{
  "num_hidden_layers": 9,
  "hidden_size": 192,
  "num_attention_heads": 6,
  "num_key_value_heads": 6,
  "head_dim": 32,
  "intermediate_size": 768,
  "vocab_size": 2048,
  "hidden_act": "tanh_gelu",
  "norm": "layernorm",
  "norm_place": "pre",
  "norm_eps": 1e-05,
  "positions": "learned",
  "qk_norm": false,
  "attn_scale": 0.177,
  "bias": "all",
  "tie_word_embeddings": true,
  "parallel_block": false,
  "init": "normal",
  "init_std_qkv": 0.0428,
  "init_std_o": 0.0101,
  "init_std_up": 0.0428,
  "init_std_down": 0.00505,
  "optimizer": "soap_variant",
  "learning_rate": 0.0052,
  "beta1": 0.95,
  "beta2": 0.98,
  "weight_decay": 0.053,
  "lr_head": 0.00844,
  "max_grad_norm": 1.0,
  "warmup_steps": 200,
  "schedule": "cos",
  "final_lr_fraction": 0.1,
  "batch_tokens": 65536,
  "max_seq_len": 1024,
  "doc_mask": false,
  "train_tokens": 251800000,
  "max_steps": 3843,
  "dataset": "wikipedia_en"
}
Each number is 50 + 10 x the weight over its row's rms, rounded and kept within 0 to 99. Layers, rows and columns count from 0. The size before them is the row's rms in percent of the matrix's.

# layer 5 attention value, 192x192, rms 0.144, rows 75-97, columns 0-63
095:37 76 49 39 50 56 46 66 51 53 32 71 55 44 48 41 52 50 43 27 54 64 51 44 57 50 44 43 48 56 44 53 55 65 52 41 47 25 42 50 47 37 50 52 49 60 42 59 29 44 57 35 52 52 51 54 41 59 55 40 56 53 52 49
092:54 64 50 38 59 73 49 33 42 55 32 47 49 48 57 56 38 28 51 48 66 50 46 59 37 57 48 54 31 53 60 27 59 36 37 62 36 41 49 39 47 56 51 65 54 36 49 41 40 60 55 33 67 48 68 43 56 63 47 42 57 48 51 62
088:51 55 61 40 46 56 48 49 59 43 54 62 39 55 46 56 41 69 36 33 51 56 50 36 47 47 49 68 57 66 57 48 54 60 43 72 59 45 63 49 34 56 68 47 41 62 47 48 41 29 68 47 44 44 52 45 40 55 45 55 30 41 48 50
089:51 47 49 74 58 50 44 49 37 43 53 47 12 56 60 31 58 47 77 62 46 66 57 35 39 52 57 42 50 51 52 48 55 56 55 58 46 52 66 48 36 58 46 44 56 46 31 55 50 62 50 64 48 53 58 45 38 51 57 45 44 61 36 44
097:46 44 55 71 46 62 35 38 43 63 43 50 34 66 48 64 44 40 53 54 45 33 40 46 63 47 66 58 42 59 53 69 44 36 35 60 65 48 44 42 52 46 60 60 46 54 60 38 41 50 47 52 52 40 56 45 47 38 47 55 53 44 55 39
086:38 68 48 47 54 50 36 44 52 38 53 51 42 50 56 48 64 47 49 47 55 54 54 50 63 34 39 37 44 55 62 44 27 57 42 47 70 57 44 43 68 48 39 44 39 31 54 51 39 51 55 30 43 61 51 58 50 41 52 59 44 59 66 58
090:53 44 61 58 71 53 45 45 47 39 57 61 69 45 44 42 41 39 31 34 44 57 44 56 62 41 44 45 39 52 44 73 49 45 54 51 48 65 53 55 36 55 46 49 55 47 43 56 58 51 45 59 28 40 37 64 63 53 46 44 49 74 74 60
092:69 52 49 35 51 47 34 55 50 61 61 52 45 51 63 31 54 44 43 50 59 36 59 65 19 54 42 43 37 63 26 58 74 61 58 41 64 56 45 66 43 53 51 63 41 36 42 47 49 43 71 54 47 69 56 58 43 69 45 48 43 41 54 58
093:66 43 54 47 48 53 48 45 41 48 55 52 54 46 51 46 39 36 50 63 49 67 48 45 60 54 46 44 45 44 61 57 52 62 43 68 54 70 69 31 56 60 38 47 53 45 48 51 44 47 57 51 55 53 43 36 24 38 40 44 41 49 54 44
086:37 56 51 77 51 44 54 43 51 58 38 35 44 45 67 69 51 46 41 42 52 40 36 67 72 44 54 43 34 41 55 26 24 50 49 44 51 51 48 63 67 54 49 59 47 29 65 51 45 57 42 44 51 41 56 53 43 34 64 50 33 44 31 52
092:57 40 54 58 50 53 47 55 37 45 58 45 29 47 52 51 58 62 57 40 63 32 42 70 37 42 39 41 58 60 35 45 43 52 45 39 40 49 48 64 51 60 52 43 49 70 60 64 65 54 50 58 49 55 44 53 33 51 52 47 33 53 49 52
090:56 69 61 40 43 48 55 56 47 55 49 44 43 57 46 40 56 37 59 34 51 27 41 49 65 38 26 54 64 46 39 59 49 61 66 51 55 49 41 43 67 64 54 47 62 54 57 44 51 45 41 53 57 40 44 26 51 48 59 48 66 43 43 54
089:43 53 44 45 52 35 62 68 52 37 37 49 37 75 62 50 39 42 54 52 40 61 35 35 41 53 52 40 42 62 44 51 45 56 63 56 57 47 58 35 54 52 58 41 52 48 37 52 48 62 42 50 40 70 58 65 29 41 49 32 52 56 43 48
088:50 73 59 46 34 67 54 36 45 42 50 44 41 57 42 64 53 49 51 71 44 56 56 50 42 45 42 50 71 67 39 54 37 60 47 51 43 50 61 39 48 59 32 39 53 40 56 70 51 50 42 49 55 51 47 55 41 36 38 47 44 60 44 53
091:46 52 44 34 51 43 54 30 34 33 47 30 48 78 59 36 54 48 51 51 57 43 36 62 33 63 52 42 39 41 59 56 59 40 43 46 49 37 53 59 61 40 41 46 59 67 46 67 44 51 41 36 58 41 47 50 57 45 33 57 43 47 57 63
103:44 63 46 47 43 56 52 43 53 59 57 49 38 58 56 30 59 55 71 62 59 52 49 45 39 40 40 26 56 35 38 68 53 53 45 66 55 57 38 50 46 53 43 42 46 57 47 51 44 57 32 33 44 25 43 49 58 47 44 60 57 61 48 39
101:59 48 63 47 68 40 42 52 50 56 67 55 66 59 35 50 67 46 50 52 57 43 42 55 35 52 53 41 51 44 48 56 61 35 45 61 56 43 44 36 57 54 49 52 42 46 24 49 54 70 34 64 65 38 39 41 64 45 26 47 43 54 68 50
093:44 61 59 49 50 49 50 44 55 40 49 53 68 49 64 51 51 52 54 46 43 66 49 56 41 41 43 60 44 42 56 48 52 29 49 42 56 49 55 45 43 48 43 60 45 51 44 46 57 46 73 65 48 46 37 21 52 63 43 62 40 47 38 37
086:44 58 51 32 52 61 29 29 42 51 42 54 44 40 58 42 51 41 63 44 44 52 48 40 49 58 47 39 64 64 56 44 43 42 40 33 60 34 57 42 46 62 53 40 45 57 54 49 43 61 57 50 49 56 68 55 42 54 38 64 56 46 32 50
080:56 51 40 61 50 45 64 55 42 59 65 48 36 51 53 35 33 44 71 46 61 57 44 53 58 64 55 50 44 55 47 54 57 43 40 54 43 41 37 48 34 60 52 69 60 35 50 70 43 58 60 44 37 49 49 58 40 36 50 58 54 55 48 55
088:38 36 44 44 56 52 38 43 40 41 52 45 52 47 66 59 43 56 48 63 44 37 57 51 78 61 63 60 62 45 41 60 65 39 64 32 47 51 48 47 46 51 71 45 40 28 64 43 51 45 52 52 56 73 41 62 42 52 46 44 49 39 39 53
093:62 56 49 55 53 41 48 57 31 49 21 58 77 52 32 59 51 34 23 41 48 35 44 45 42 57 49 53 62 50 54 63 51 36 53 52 46 50 42 42 45 58 44 38 43 48 50 56 46 57 69 37 73 40 52 48 51 46 59 39 56 51 32 56
101:31 55 49 47 65 57 55 51 85 28 50 46 54 59 49 50 41 54 42 48 62 42 51 48 40 47 50 52 56 49 60 54 51 43 64 29 40 58 50 56 57 66 58 42 45 43 48 35 44 52 50 54 50 66 59 53 64 37 46 55 42 42 53 50
# layer 5 attention output (transposed), 192x192, rms 0.134, rows 75-96, columns 0-63
093:62 39 40 39 49 69 43 39 43 56 43 62 47 56 65 64 56 36 43 51 61 43 48 44 45 47 40 54 39 42 48 47 35 47 53 60 50 37 57 36 28 52 46 66 71 45 33 45 60 46 43 56 48 51 60 45 51 32 53 42 44 45 46 39
095:34 42 57 62 35 68 45 74 53 25 54 60 63 51 47 29 41 50 36 60 40 59 57 40 67 58 58 39 50 40 37 61 35 44 59 49 44 48 51 38 45 61 53 51 50 40 57 56 56 44 37 42 41 54 28 45 60 49 45 63 47 65 52 58
091:44 50 46 43 52 62 45 49 67 67 52 46 34 28 54 20 45 57 53 52 50 37 61 47 54 43 49 46 54 41 59 42 58 61 48 34 56 42 48 44 54 59 50 50 51 29 44 35 71 46 37 55 43 39 41 55 44 54 48 36 51 40 48 48
100:37 51 67 47 55 58 51 63 41 54 53 45 55 55 52 62 51 53 60 61 74 53 41 50 49 58 44 68 56 57 34 54 45 25 68 35 58 55 34 44 44 57 54 52 51 30 59 52 53 41 65 47 54 32 59 66 57 42 66 47 38 48 51 52
102:52 65 46 24 40 40 45 47 64 46 36 51 53 48 38 49 52 50 50 68 42 69 50 53 36 55 49 52 61 25 69 47 52 67 55 42 32 54 38 36 51 74 40 51 45 49 52 59 58 43 57 50 41 48 60 36 38 68 40 53 36 62 37 69
092:46 33 49 66 54 58 47 39 56 47 51 55 56 40 52 50 38 44 36 48 65 64 52 46 51 50 55 38 66 45 33 47 53 61 56 51 43 55 56 46 37 53 57 37 57 56 60 55 57 43 51 56 39 68 43 40 55 57 62 47 56 44 51 56
091:60 67 48 54 57 50 31 39 60 59 57 48 66 50 45 48 56 57 44 50 65 57 48 58 46 53 60 49 42 43 59 45 36 67 59 52 54 49 53 45 74 32 53 43 61 55 38 47 52 36 52 37 59 39 50 45 53 47 60 40 52 34 34 48
099:48 35 45 67 57 70 38 55 40 52 51 60 47 52 41 65 57 62 61 48 44 45 51 54 53 37 27 41 51 29 68 32 28 52 53 55 21 50 51 52 43 39 40 47 59 53 55 46 62 57 48 70 50 56 44 36 40 43 58 42 53 36 44 44
095:60 68 43 59 52 45 42 42 46 47 56 47 39 33 47 65 63 46 63 56 59 47 58 57 42 51 48 48 59 64 46 40 51 46 54 34 43 60 43 62 59 51 54 62 51 44 35 39 39 46 54 50 42 62 48 53 54 44 65 53 52 40 26 54
086:57 49 46 44 70 56 47 32 59 56 52 55 59 61 41 38 41 38 68 38 50 48 59 32 60 63 31 40 44 50 45 60 51 47 53 61 48 65 53 47 43 54 47 35 32 61 59 53 63 38 31 43 54 56 41 51 44 53 82 54 64 50 41 51
099:51 63 34 42 43 31 46 56 53 54 54 31 39 55 53 55 46 60 51 41 52 43 72 42 28 65 54 39 38 54 40 48 50 55 36 50 45 60 23 55 48 49 50 53 41 37 58 35 46 46 54 59 50 43 51 55 57 55 34 56 86 51 34 53
093:33 32 44 61 47 41 59 50 59 46 28 53 45 67 59 64 33 56 57 52 67 69 49 46 34 36 49 60 21 49 52 61 62 59 57 47 68 33 57 59 41 35 46 53 56 52 32 50 46 52 58 52 54 48 67 61 60 75 50 53 44 82 50 65
091:44 60 51 46 56 42 48 44 59 47 54 56 53 51 53 45 59 67 44 56 45 71 57 42 60 41 65 56 63 35 49 70 54 49 58 34 34 33 46 49 34 53 25 62 58 48 45 55 62 54 68 53 68 55 18 34 68 58 59 50 30 49 65 48
102:50 47 33 42 63 21 40 38 42 62 38 52 42 35 61 56 57 67 72 53 55 63 43 56 50 56 59 57 40 43 48 57 41 64 58 63 35 48 47 51 55 62 56 48 33 51 57 48 57 51 48 43 40 45 58 52 43 52 38 44 54 55 56 51
100:46 57 55 70 45 46 54 54 72 63 54 66 67 46 42 54 53 59 54 64 40 45 46 48 60 47 66 53 65 44 52 64 55 46 48 59 60 57 55 46 50 60 68 60 43 34 54 59 61 61 38 68 58 55 46 56 48 44 75 51 68 53 49 54
099:52 25 43 48 51 52 39 64 48 48 31 43 48 43 57 65 43 50 33 54 55 42 47 56 48 50 55 63 52 60 46 39 27 54 49 29 63 70 39 49 51 46 41 49 50 49 57 62 67 52 53 50 45 70 44 60 49 37 39 48 63 41 53 77
098:55 42 57 50 39 60 53 47 46 37 54 64 37 59 70 48 52 43 38 46 36 56 42 62 65 56 43 63 30 39 37 47 46 63 54 45 47 63 59 51 50 41 39 48 53 57 67 51 35 38 57 28 43 64 43 46 44 59 54 48 65 44 36 41
089:56 51 48 41 44 65 71 49 42 41 52 46 46 49 45 56 34 29 51 51 45 57 59 61 41 64 63 49 55 42 44 58 52 53 30 51 45 59 56 56 58 64 50 46 58 46 57 61 39 65 56 54 60 39 57 54 51 59 60 39 58 59 64 58
093:49 44 33 53 57 62 69 60 60 59 46 52 49 45 49 63 47 54 33 72 57 68 51 57 38 52 64 54 54 53 48 62 39 40 55 60 56 70 41 56 52 47 49 52 34 55 62 53 46 44 47 57 56 56 70 49 57 47 53 45 34 31 64 43
089:51 53 47 44 51 42 43 43 48 34 41 51 51 57 44 55 65 58 34 49 36 46 40 34 36 52 53 32 46 54 29 41 42 60 41 55 58 37 52 58 73 55 60 44 24 50 48 59 55 52 48 58 60 44 41 34 57 51 61 34 33 49 55 51
086:40 54 55 64 33 51 55 38 59 43 48 61 49 54 65 40 47 64 51 42 46 40 70 52 46 51 55 54 58 71 40 50 32 55 56 47 52 40 52 67 53 46 33 56 58 46 43 54 32 55 44 53 57 43 45 34 51 48 59 44 67 58 54 50
092:51 64 36 58 53 41 18 41 60 28 38 37 62 40 50 43 62 52 49 35 43 40 49 47 60 37 42 52 48 45 62 56 57 55 61 54 55 53 49 56 44 40 24 50 44 47 58 51 49 57 60 47 63 45 67 38 39 33 45 51 64 56 63 43
# layer 5 attention query, 192x192, rms 0.165, rows 96-127, columns 0-63
095:48 49 56 50 48 58 68 49 47 40 46 70 43 56 47 55 52 71 50 37 52 47 50 66 63 55 44 56 40 48 39 61 57 64 48 38 63 62 55 51 50 63 59 53 30 41 34 55 56 45 43 28 47 49 52 70 54 50 25 64 53 54 61 38
088:67 53 49 28 48 40 43 55 41 58 45 47 53 53 35 52 47 44 44 63 55 44 52 51 39 42 44 48 58 38 59 45 44 38 56 54 45 41 66 57 52 39 47 41 53 46 60 35 45 60 51 58 51 44 59 47 49 55 45 45 37 58 38 36
092:53 49 70 57 56 46 47 58 58 45 47 49 62 52 54 41 50 35 46 50 56 62 54 44 56 46 54 71 35 61 41 38 51 43 50 60 24 55 42 59 72 49 56 40 41 33 50 60 64 62 57 59 49 55 41 61 41 43 33 68 43 56 69 49
096:40 57 68 63 71 68 37 47 40 55 28 39 61 34 58 48 44 42 65 47 39 32 45 62 58 64 56 71 32 51 47 47 44 40 56 49 49 48 58 55 61 60 37 40 57 58 46 44 52 27 41 56 38 51 59 59 61 43 53 71 50 45 33 58
089:62 36 53 32 52 57 56 62 42 56 40 43 48 53 58 60 54 61 60 45 49 67 45 63 51 56 52 61 58 55 63 42 45 53 58 55 43 60 48 35 64 56 39 48 53 68 52 51 49 71 55 52 46 42 39 39 63 41 43 54 60 61 53 39
096:58 53 47 61 37 48 59 72 64 61 55 46 41 52 50 67 57 42 39 69 65 45 45 41 42 46 48 53 50 32 49 64 54 45 62 47 37 40 50 51 35 35 56 44 63 75 34 41 44 63 45 57 44 60 58 37 56 52 56 50 45 48 54 59
082:63 48 45 69 32 39 44 56 44 53 55 56 43 48 63 39 47 44 39 60 40 57 52 51 45 52 46 44 44 73 54 44 44 60 60 41 61 54 43 49 58 55 52 44 48 45 49 32 27 44 42 35 45 52 55 58 44 54 36 51 42 35 47 45
085:39 43 58 44 39 40 59 44 37 41 52 36 33 40 59 45 40 38 54 70 51 59 51 43 42 44 68 49 48 38 51 47 48 47 54 60 48 61 49 47 44 67 51 60 52 52 54 38 41 59 59 62 51 48 51 51 44 60 40 57 33 51 42 46
088:33 56 45 42 51 59 48 57 54 41 59 54 26 48 62 53 47 55 51 63 48 43 72 65 70 53 48 41 50 50 47 46 43 74 41 58 24 50 42 42 56 44 58 59 59 51 55 53 48 52 26 45 55 36 47 39 51 43 38 48 44 52 50 42
097:37 47 56 32 62 57 61 58 44 41 48 47 32 56 52 40 32 35 44 33 38 44 38 40 50 58 34 56 62 50 45 41 44 45 31 43 53 55 57 38 63 44 40 39 35 50 51 37 59 47 41 35 60 63 57 57 44 59 55 50 61 57 42 56
100:50 45 45 64 27 45 57 49 53 71 82 53 65 61 51 63 66 47 44 60 60 65 57 31 49 48 36 53 45 45 47 57 61 40 48 52 55 43 51 37 62 46 43 46 56 58 34 43 44 54 55 59 47 44 62 25 37 40 43 47 46 52 42 46
087:52 51 55 55 56 45 44 59 45 63 55 54 54 54 38 31 61 64 51 35 50 34 61 63 55 43 43 48 48 53 49 62 59 53 48 60 55 45 67 60 47 59 37 61 43 45 44 58 40 51 57 68 50 57 41 68 37 63 46 34 63 64 63 55
089:56 48 23 41 59 50 51 44 50 56 42 39 62 67 43 51 55 49 61 62 55 51 48 46 40 53 60 44 50 50 65 27 41 66 35 61 48 41 50 45 40 65 49 49 56 40 49 55 70 47 40 56 50 44 29 56 52 69 56 61 45 48 46 50
093:56 55 26 41 59 48 47 68 70 37 48 51 46 40 51 41 54 41 49 67 60 52 49 56 57 46 32 45 49 47 43 47 23 45 44 32 47 54 57 52 49 85 56 49 49 65 58 47 59 43 45 51 50 40 52 44 54 41 45 51 54 42 57 31
091:50 43 52 55 58 57 53 54 50 44 69 49 44 43 52 54 61 41 44 35 27 26 50 56 40 64 40 41 51 24 58 54 59 55 71 61 61 60 35 41 48 24 53 48 46 51 38 47 61 58 56 51 43 58 38 64 65 45 45 61 71 56 55 43
094:68 60 39 49 51 40 43 72 24 48 58 53 63 52 42 46 48 42 39 42 51 44 48 44 50 53 59 49 54 53 31 64 50 46 43 37 55 62 37 60 49 76 64 60 61 45 46 53 39 41 44 33 62 31 54 36 60 55 38 66 63 48 58 76
094:49 53 42 48 47 50 54 51 73 49 42 50 43 61 49 51 54 40 44 46 48 63 36 57 72 44 50 58 46 59 46 43 29 40 52 54 50 43 63 60 40 54 41 55 59 59 56 52 53 59 47 71 38 72 51 49 56 29 45 70 42 45 55 38
098:54 45 50 48 56 46 32 55 56 59 45 57 39 55 63 47 44 64 47 37 52 53 40 71 50 45 59 45 49 47 51 51 41 58 51 60 51 52 53 51 44 58 47 64 35 33 55 55 56 56 47 49 41 65 39 62 51 39 58 48 69 52 59 37
093:39 45 62 57 45 50 40 61 55 48 45 44 43 35 34 50 48 60 58 52 39 56 50 55 28 48 64 37 36 48 35 41 57 49 44 55 45 51 35 44 76 66 43 51 36 65 61 52 30 46 66 52 36 54 34 49 73 35 45 68 68 31 54 55
088:50 55 62 54 33 37 72 53 47 48 59 53 42 45 55 33 58 40 40 57 38 38 54 52 47 54 50 33 53 47 45 50 39 28 37 48 55 62 56 71 48 72 44 54 56 55 49 45 55 48 72 37 46 49 60 61 51 50 47 64 50 40 36 63
094:56 47 39 49 35 44 76 45 48 46 52 64 53 53 33 48 40 51 46 66 59 56 51 62 40 49 74 47 44 51 43 35 51 66 54 54 52 36 51 54 46 47 60 77 47 53 44 55 61 48 52 32 45 57 54 73 48 39 52 48 72 49 52 52
090:65 49 42 58 50 43 48 40 38 72 68 50 37 59 48 50 50 51 44 59 59 63 40 60 33 53 49 42 60 41 53 50 66 60 37 47 53 38 61 46 34 50 53 49 48 33 46 61 30 49 51 57 35 55 61 55 40 35 53 29 63 51 41 56
094:41 41 59 54 39 39 50 50 48 36 38 43 44 42 49 50 64 57 60 41 37 50 44 58 50 54 63 60 50 56 53 44 56 48 42 53 53 68 40 45 38 29 41 60 43 48 57 49 33 54 46 65 39 42 71 44 56 63 44 42 49 57 53 64
092:57 53 50 49 44 58 58 41 28 50 62 61 57 58 62 55 23 56 45 40 46 41 54 39 79 48 48 60 47 47 60 47 55 49 57 39 31 35 44 55 49 57 34 50 44 47 38 63 49 60 73 40 59 52 33 70 47 49 61 57 72 41 59 47
085:48 43 54 53 42 63 43 69 57 57 47 59 47 54 54 30 51 56 44 50 44 62 43 67 42 63 58 52 64 43 42 50 50 55 57 45 44 55 32 66 62 47 47 63 53 53 61 50 69 64 43 55 48 34 46 32 54 59 51 47 68 74 57 57
096:49 72 49 51 58 48 43 59 50 57 40 49 71 50 39 53 59 57 45 33 49 45 36 38 58 63 52 39 42 60 49 50 34 30 51 47 51 44 44 61 50 56 35 67 65 41 38 35 62 40 44 59 50 44 65 46 62 59 56 45 59 51 53 45
110:60 45 49 67 40 48 62 48 41 39 36 38 46 61 46 53 64 47 55 57 49 65 48 41 42 49 39 46 57 54 44 40 68 53 45 63 37 49 45 50 58 40 66 62 37 59 58 35 31 59 78 44 47 64 44 36 39 52 34 39 69 52 37 59
086:39 31 54 68 31 38 56 51 53 41 54 50 57 50 65 56 45 46 45 61 41 41 56 63 54 57 65 52 48 38 48 66 51 59 59 64 61 59 39 47 47 56 41 45 55 54 29 42 46 35 51 57 54 45 29 27 47 69 70 73 43 55 52 50
090:27 58 44 47 61 54 45 60 61 50 44 34 43 47 32 54 49 65 45 61 36 56 54 53 44 43 59 45 32 50 45 55 45 44 53 36 35 51 66 56 44 56 46 66 58 46 58 44 57 46 48 42 43 50 68 41 48 54 46 79 50 37 38 50
086:43 56 53 58 71 50 42 42 65 45 47 63 52 50 63 42 51 61 52 47 58 41 31 58 56 34 37 36 36 48 48 62 49 46 33 43 58 53 44 42 36 34 45 46 49 61 47 36 55 54 62 58 45 37 40 70 41 41 66 58 57 51 46 51
089:56 43 70 53 40 54 50 76 31 40 64 54 61 28 52 55 51 58 34 50 62 40 62 48 55 60 38 72 49 63 48 41 53 39 49 62 63 62 55 62 41 61 60 51 47 48 43 42 51 53 42 49 35 36 45 52 50 61 56 55 56 56 48 47
093:48 45 61 51 54 34 38 46 43 53 40 41 62 50 64 57 42 42 34 37 52 46 50 58 57 43 65 51 41 50 26 46 51 46 50 40 80 46 50 46 50 39 60 53 61 48 30 44 56 43 40 68 48 48 32 48 63 58 52 55 69 53 55 46
# layer 5 attention key, 192x192, rms 0.159, rows 96-127, columns 0-63
109:50 36 38 38 55 63 54 39 38 39 59 65 46 43 62 47 57 59 62 45 60 49 49 55 56 61 46 43 46 66 44 59 63 65 49 44 67 56 54 56 51 55 67 53 29 44 62 52 58 50 33 35 43 68 52 60 50 47 33 64 50 58 53 36
097:50 57 34 45 50 46 32 39 53 50 34 46 48 50 40 29 52 53 80 57 37 42 63 47 49 38 30 53 54 36 58 48 60 54 31 48 41 60 57 54 42 35 45 58 58 55 50 39 46 41 51 52 50 60 37 54 47 50 41 52 46 37 39 36
094:49 71 52 57 53 59 34 35 54 52 52 53 69 24 55 44 63 49 45 46 48 31 54 46 41 46 51 53 50 49 48 39 73 68 36 53 53 45 50 47 65 42 65 62 40 37 49 58 48 66 51 59 60 29 56 38 65 35 39 50 39 48 49 62
098:51 50 45 52 47 54 59 46 53 49 47 47 72 40 48 51 36 29 52 48 51 40 63 57 42 57 46 58 63 46 59 55 38 55 53 53 41 63 63 59 60 63 41 61 46 56 59 35 49 49 54 32 56 48 52 59 55 66 75 58 53 30 31 66
102:57 67 56 41 43 62 43 57 58 51 45 30 66 57 43 38 68 68 41 44 46 58 40 49 42 53 37 59 53 54 50 49 56 56 49 42 37 56 46 53 47 64 39 39 34 43 47 52 49 34 67 42 48 34 54 47 49 31 37 33 57 57 34 61
094:51 52 60 31 50 61 42 58 52 69 37 69 50 55 36 68 50 56 54 59 57 37 37 56 55 33 37 57 34 32 54 53 48 61 62 59 47 48 63 28 39 36 43 50 61 48 33 54 62 63 42 61 72 47 57 39 55 70 50 45 49 57 43 50
092:62 46 53 70 49 59 36 65 55 46 45 68 57 53 48 60 56 44 56 44 31 60 40 65 57 43 51 39 65 57 23 37 39 44 61 46 53 43 51 56 60 49 51 55 43 29 59 40 52 60 51 46 65 40 44 58 39 49 31 56 41 56 51 38
096:52 58 43 52 51 49 59 59 62 36 44 52 47 34 27 51 28 35 55 67 44 64 52 55 54 46 53 58 46 51 28 56 63 52 50 49 57 59 56 40 29 71 44 55 63 43 51 46 54 36 43 53 58 48 72 44 57 38 45 60 58 39 47 47
096:47 57 60 48 44 65 53 41 49 63 43 66 39 51 64 38 55 46 38 56 26 54 59 47 57 48 42 48 56 39 35 57 50 57 46 56 35 23 57 52 54 39 43 58 66 57 51 29 47 51 46 47 44 44 28 44 61 34 35 62 47 49 52 48
094:59 45 36 52 34 38 48 55 39 32 55 41 40 46 38 37 33 34 75 34 37 58 30 55 54 70 59 46 43 50 51 49 31 54 48 45 53 45 43 53 55 48 45 44 56 42 69 49 50 49 40 37 52 63 31 72 51 47 59 44 65 59 53 52
093:40 55 48 59 36 45 46 59 46 72 45 52 62 45 51 44 62 49 35 50 45 45 56 45 47 49 67 48 41 42 48 54 55 46 78 68 56 37 48 53 67 35 36 63 75 40 38 50 62 49 55 57 43 63 55 36 54 49 53 40 40 42 38 58
095:39 55 52 46 70 36 52 64 47 39 55 54 48 65 42 41 57 62 55 68 46 46 51 63 42 48 43 54 54 62 49 60 35 45 47 47 62 40 44 59 53 66 34 43 49 51 44 57 50 56 43 69 55 43 49 50 42 50 41 46 53 52 64 33
099:46 46 36 60 39 48 33 62 44 61 47 61 55 56 38 51 31 58 49 41 51 48 62 41 45 58 51 48 50 49 63 54 44 45 38 45 50 52 75 49 40 66 51 60 62 39 48 60 59 47 29 60 33 46 37 54 65 69 52 48 48 48 66 52
097:56 59 54 54 47 45 41 72 53 44 48 43 60 41 54 33 75 45 57 60 55 38 68 56 60 55 32 41 52 43 37 57 45 62 59 41 63 69 36 37 51 50 56 56 45 52 61 51 63 52 56 67 55 47 44 60 55 58 57 49 73 44 43 33
094:52 52 53 51 33 63 43 60 37 45 60 41 61 43 50 39 57 59 48 53 35 43 41 58 44 33 34 52 71 42 69 48 50 55 58 43 34 46 53 59 47 54 46 41 54 63 51 65 35 47 56 46 29 67 53 50 36 47 46 57 56 44 52 56
095:46 43 47 59 34 43 57 50 46 51 46 42 57 48 48 54 64 55 38 44 47 53 60 32 48 65 56 52 46 52 35 69 44 38 38 33 77 64 41 49 49 53 40 46 49 47 39 40 44 22 54 45 55 57 54 51 48 67 60 67 62 55 51 59
100:48 66 43 46 56 52 39 39 52 42 38 51 43 41 70 53 40 63 52 46 48 64 45 35 61 48 53 47 50 40 42 44 39 50 65 58 68 57 57 65 40 52 47 43 51 69 47 56 49 44 34 51 34 56 57 31 32 50 35 42 59 42 55 37
105:49 60 42 56 55 48 54 56 51 47 53 51 36 64 46 49 44 49 47 40 61 63 37 75 41 28 44 52 52 59 59 34 59 46 41 49 43 37 53 42 49 59 59 52 47 49 59 59 41 33 61 53 39 45 50 57 46 42 64 55 50 67 63 39
094:61 58 44 57 49 54 37 51 58 63 52 51 50 46 36 41 46 48 50 54 54 44 43 47 23 59 65 49 61 64 53 60 51 62 53 59 27 57 46 40 52 64 41 51 52 62 42 54 52 47 47 60 63 71 53 48 58 40 65 64 67 44 42 40
101:53 53 60 46 54 54 76 51 53 51 37 59 50 47 40 39 46 57 49 53 49 42 59 39 61 58 57 53 75 48 43 50 29 39 64 48 38 50 47 45 40 50 60 46 61 54 84 52 70 55 61 43 64 44 40 58 53 57 52 60 71 52 42 47
100:57 52 42 63 42 54 58 56 41 65 40 61 44 42 42 47 43 41 53 57 38 38 38 47 41 49 50 55 69 46 45 43 59 59 34 72 58 36 50 49 51 30 44 52 33 45 44 43 45 37 54 32 34 53 50 52 39 39 52 49 49 53 61 58
095:42 49 54 33 46 42 51 41 58 69 60 46 42 49 24 66 64 48 35 51 48 69 59 64 59 63 38 58 57 38 55 21 57 62 55 55 50 45 38 39 61 44 42 36 46 45 54 61 47 36 58 62 39 50 34 62 36 50 74 59 58 45 42 54
095:61 36 67 58 51 46 50 51 75 41 49 51 37 53 46 52 58 42 33 56 48 36 52 72 52 28 44 61 53 69 45 29 48 49 46 54 29 61 54 42 53 30 35 43 49 46 51 42 34 72 50 55 54 38 58 43 48 50 48 68 57 65 60 65
101:56 37 48 49 54 67 62 28 40 50 59 70 41 59 59 56 47 52 49 47 45 45 60 40 49 44 43 55 56 62 49 55 47 66 57 45 39 50 55 60 37 55 22 47 43 37 45 53 39 55 55 45 49 56 48 51 38 50 55 29 54 44 45 44
094:43 67 54 54 43 61 40 53 76 63 57 61 46 58 34 64 71 57 55 69 42 62 58 53 42 62 63 43 45 45 49 43 45 45 38 50 39 50 57 56 76 25 49 46 53 65 64 65 62 50 47 56 53 54 58 58 57 32 57 67 51 51 66 50
099:58 64 65 60 59 50 45 42 54 64 46 42 68 54 44 44 45 53 50 59 57 48 39 43 51 60 52 39 50 65 47 42 45 39 44 61 48 38 69 52 61 55 56 71 47 52 59 31 55 38 50 47 47 45 44 45 49 51 67 44 48 53 49 52
099:64 35 59 50 54 72 40 47 43 46 38 46 29 69 43 50 48 62 48 40 46 46 45 48 54 69 44 44 28 48 44 27 51 41 59 47 48 49 49 39 43 39 46 51 47 57 55 48 63 55 60 56 36 67 58 43 67 42 28 57 49 49 40 37
095:59 42 47 65 53 49 47 65 65 54 39 60 58 57 77 43 48 32 40 49 34 45 55 51 48 53 71 34 52 49 35 56 61 53 68 57 60 48 45 49 34 49 54 64 63 48 38 72 50 36 36 54 67 58 38 41 41 62 53 73 46 55 59 68
087:61 51 36 55 64 47 44 61 53 50 43 42 49 46 54 57 45 62 53 61 52 54 75 39 63 46 57 54 34 34 53 52 53 29 62 61 56 31 47 64 43 57 34 68 42 50 45 45 57 55 31 44 80 36 53 42 50 31 60 61 63 56 57 59
099:39 50 53 57 67 39 44 54 61 52 46 57 67 66 66 44 39 61 61 40 54 43 20 59 66 43 54 44 58 48 55 36 42 48 40 49 73 50 33 53 44 25 49 32 45 59 48 56 57 53 62 51 50 46 52 40 37 50 61 34 55 49 54 51
092:32 60 54 44 49 52 45 71 56 49 58 31 56 43 55 48 55 47 37 60 61 43 45 53 47 62 54 58 46 54 52 44 59 47 49 34 67 52 52 31 47 66 47 53 60 64 50 32 71 53 41 44 47 35 48 47 42 36 38 48 55 38 59 62
099:56 47 55 50 52 53 60 51 36 53 52 33 68 58 48 38 65 19 52 34 58 44 56 56 54 46 48 29 52 47 34 63 51 43 47 39 68 58 38 49 35 48 66 64 55 47 44 64 58 45 66 55 56 39 46 56 21 37 40 50 35 34 50 65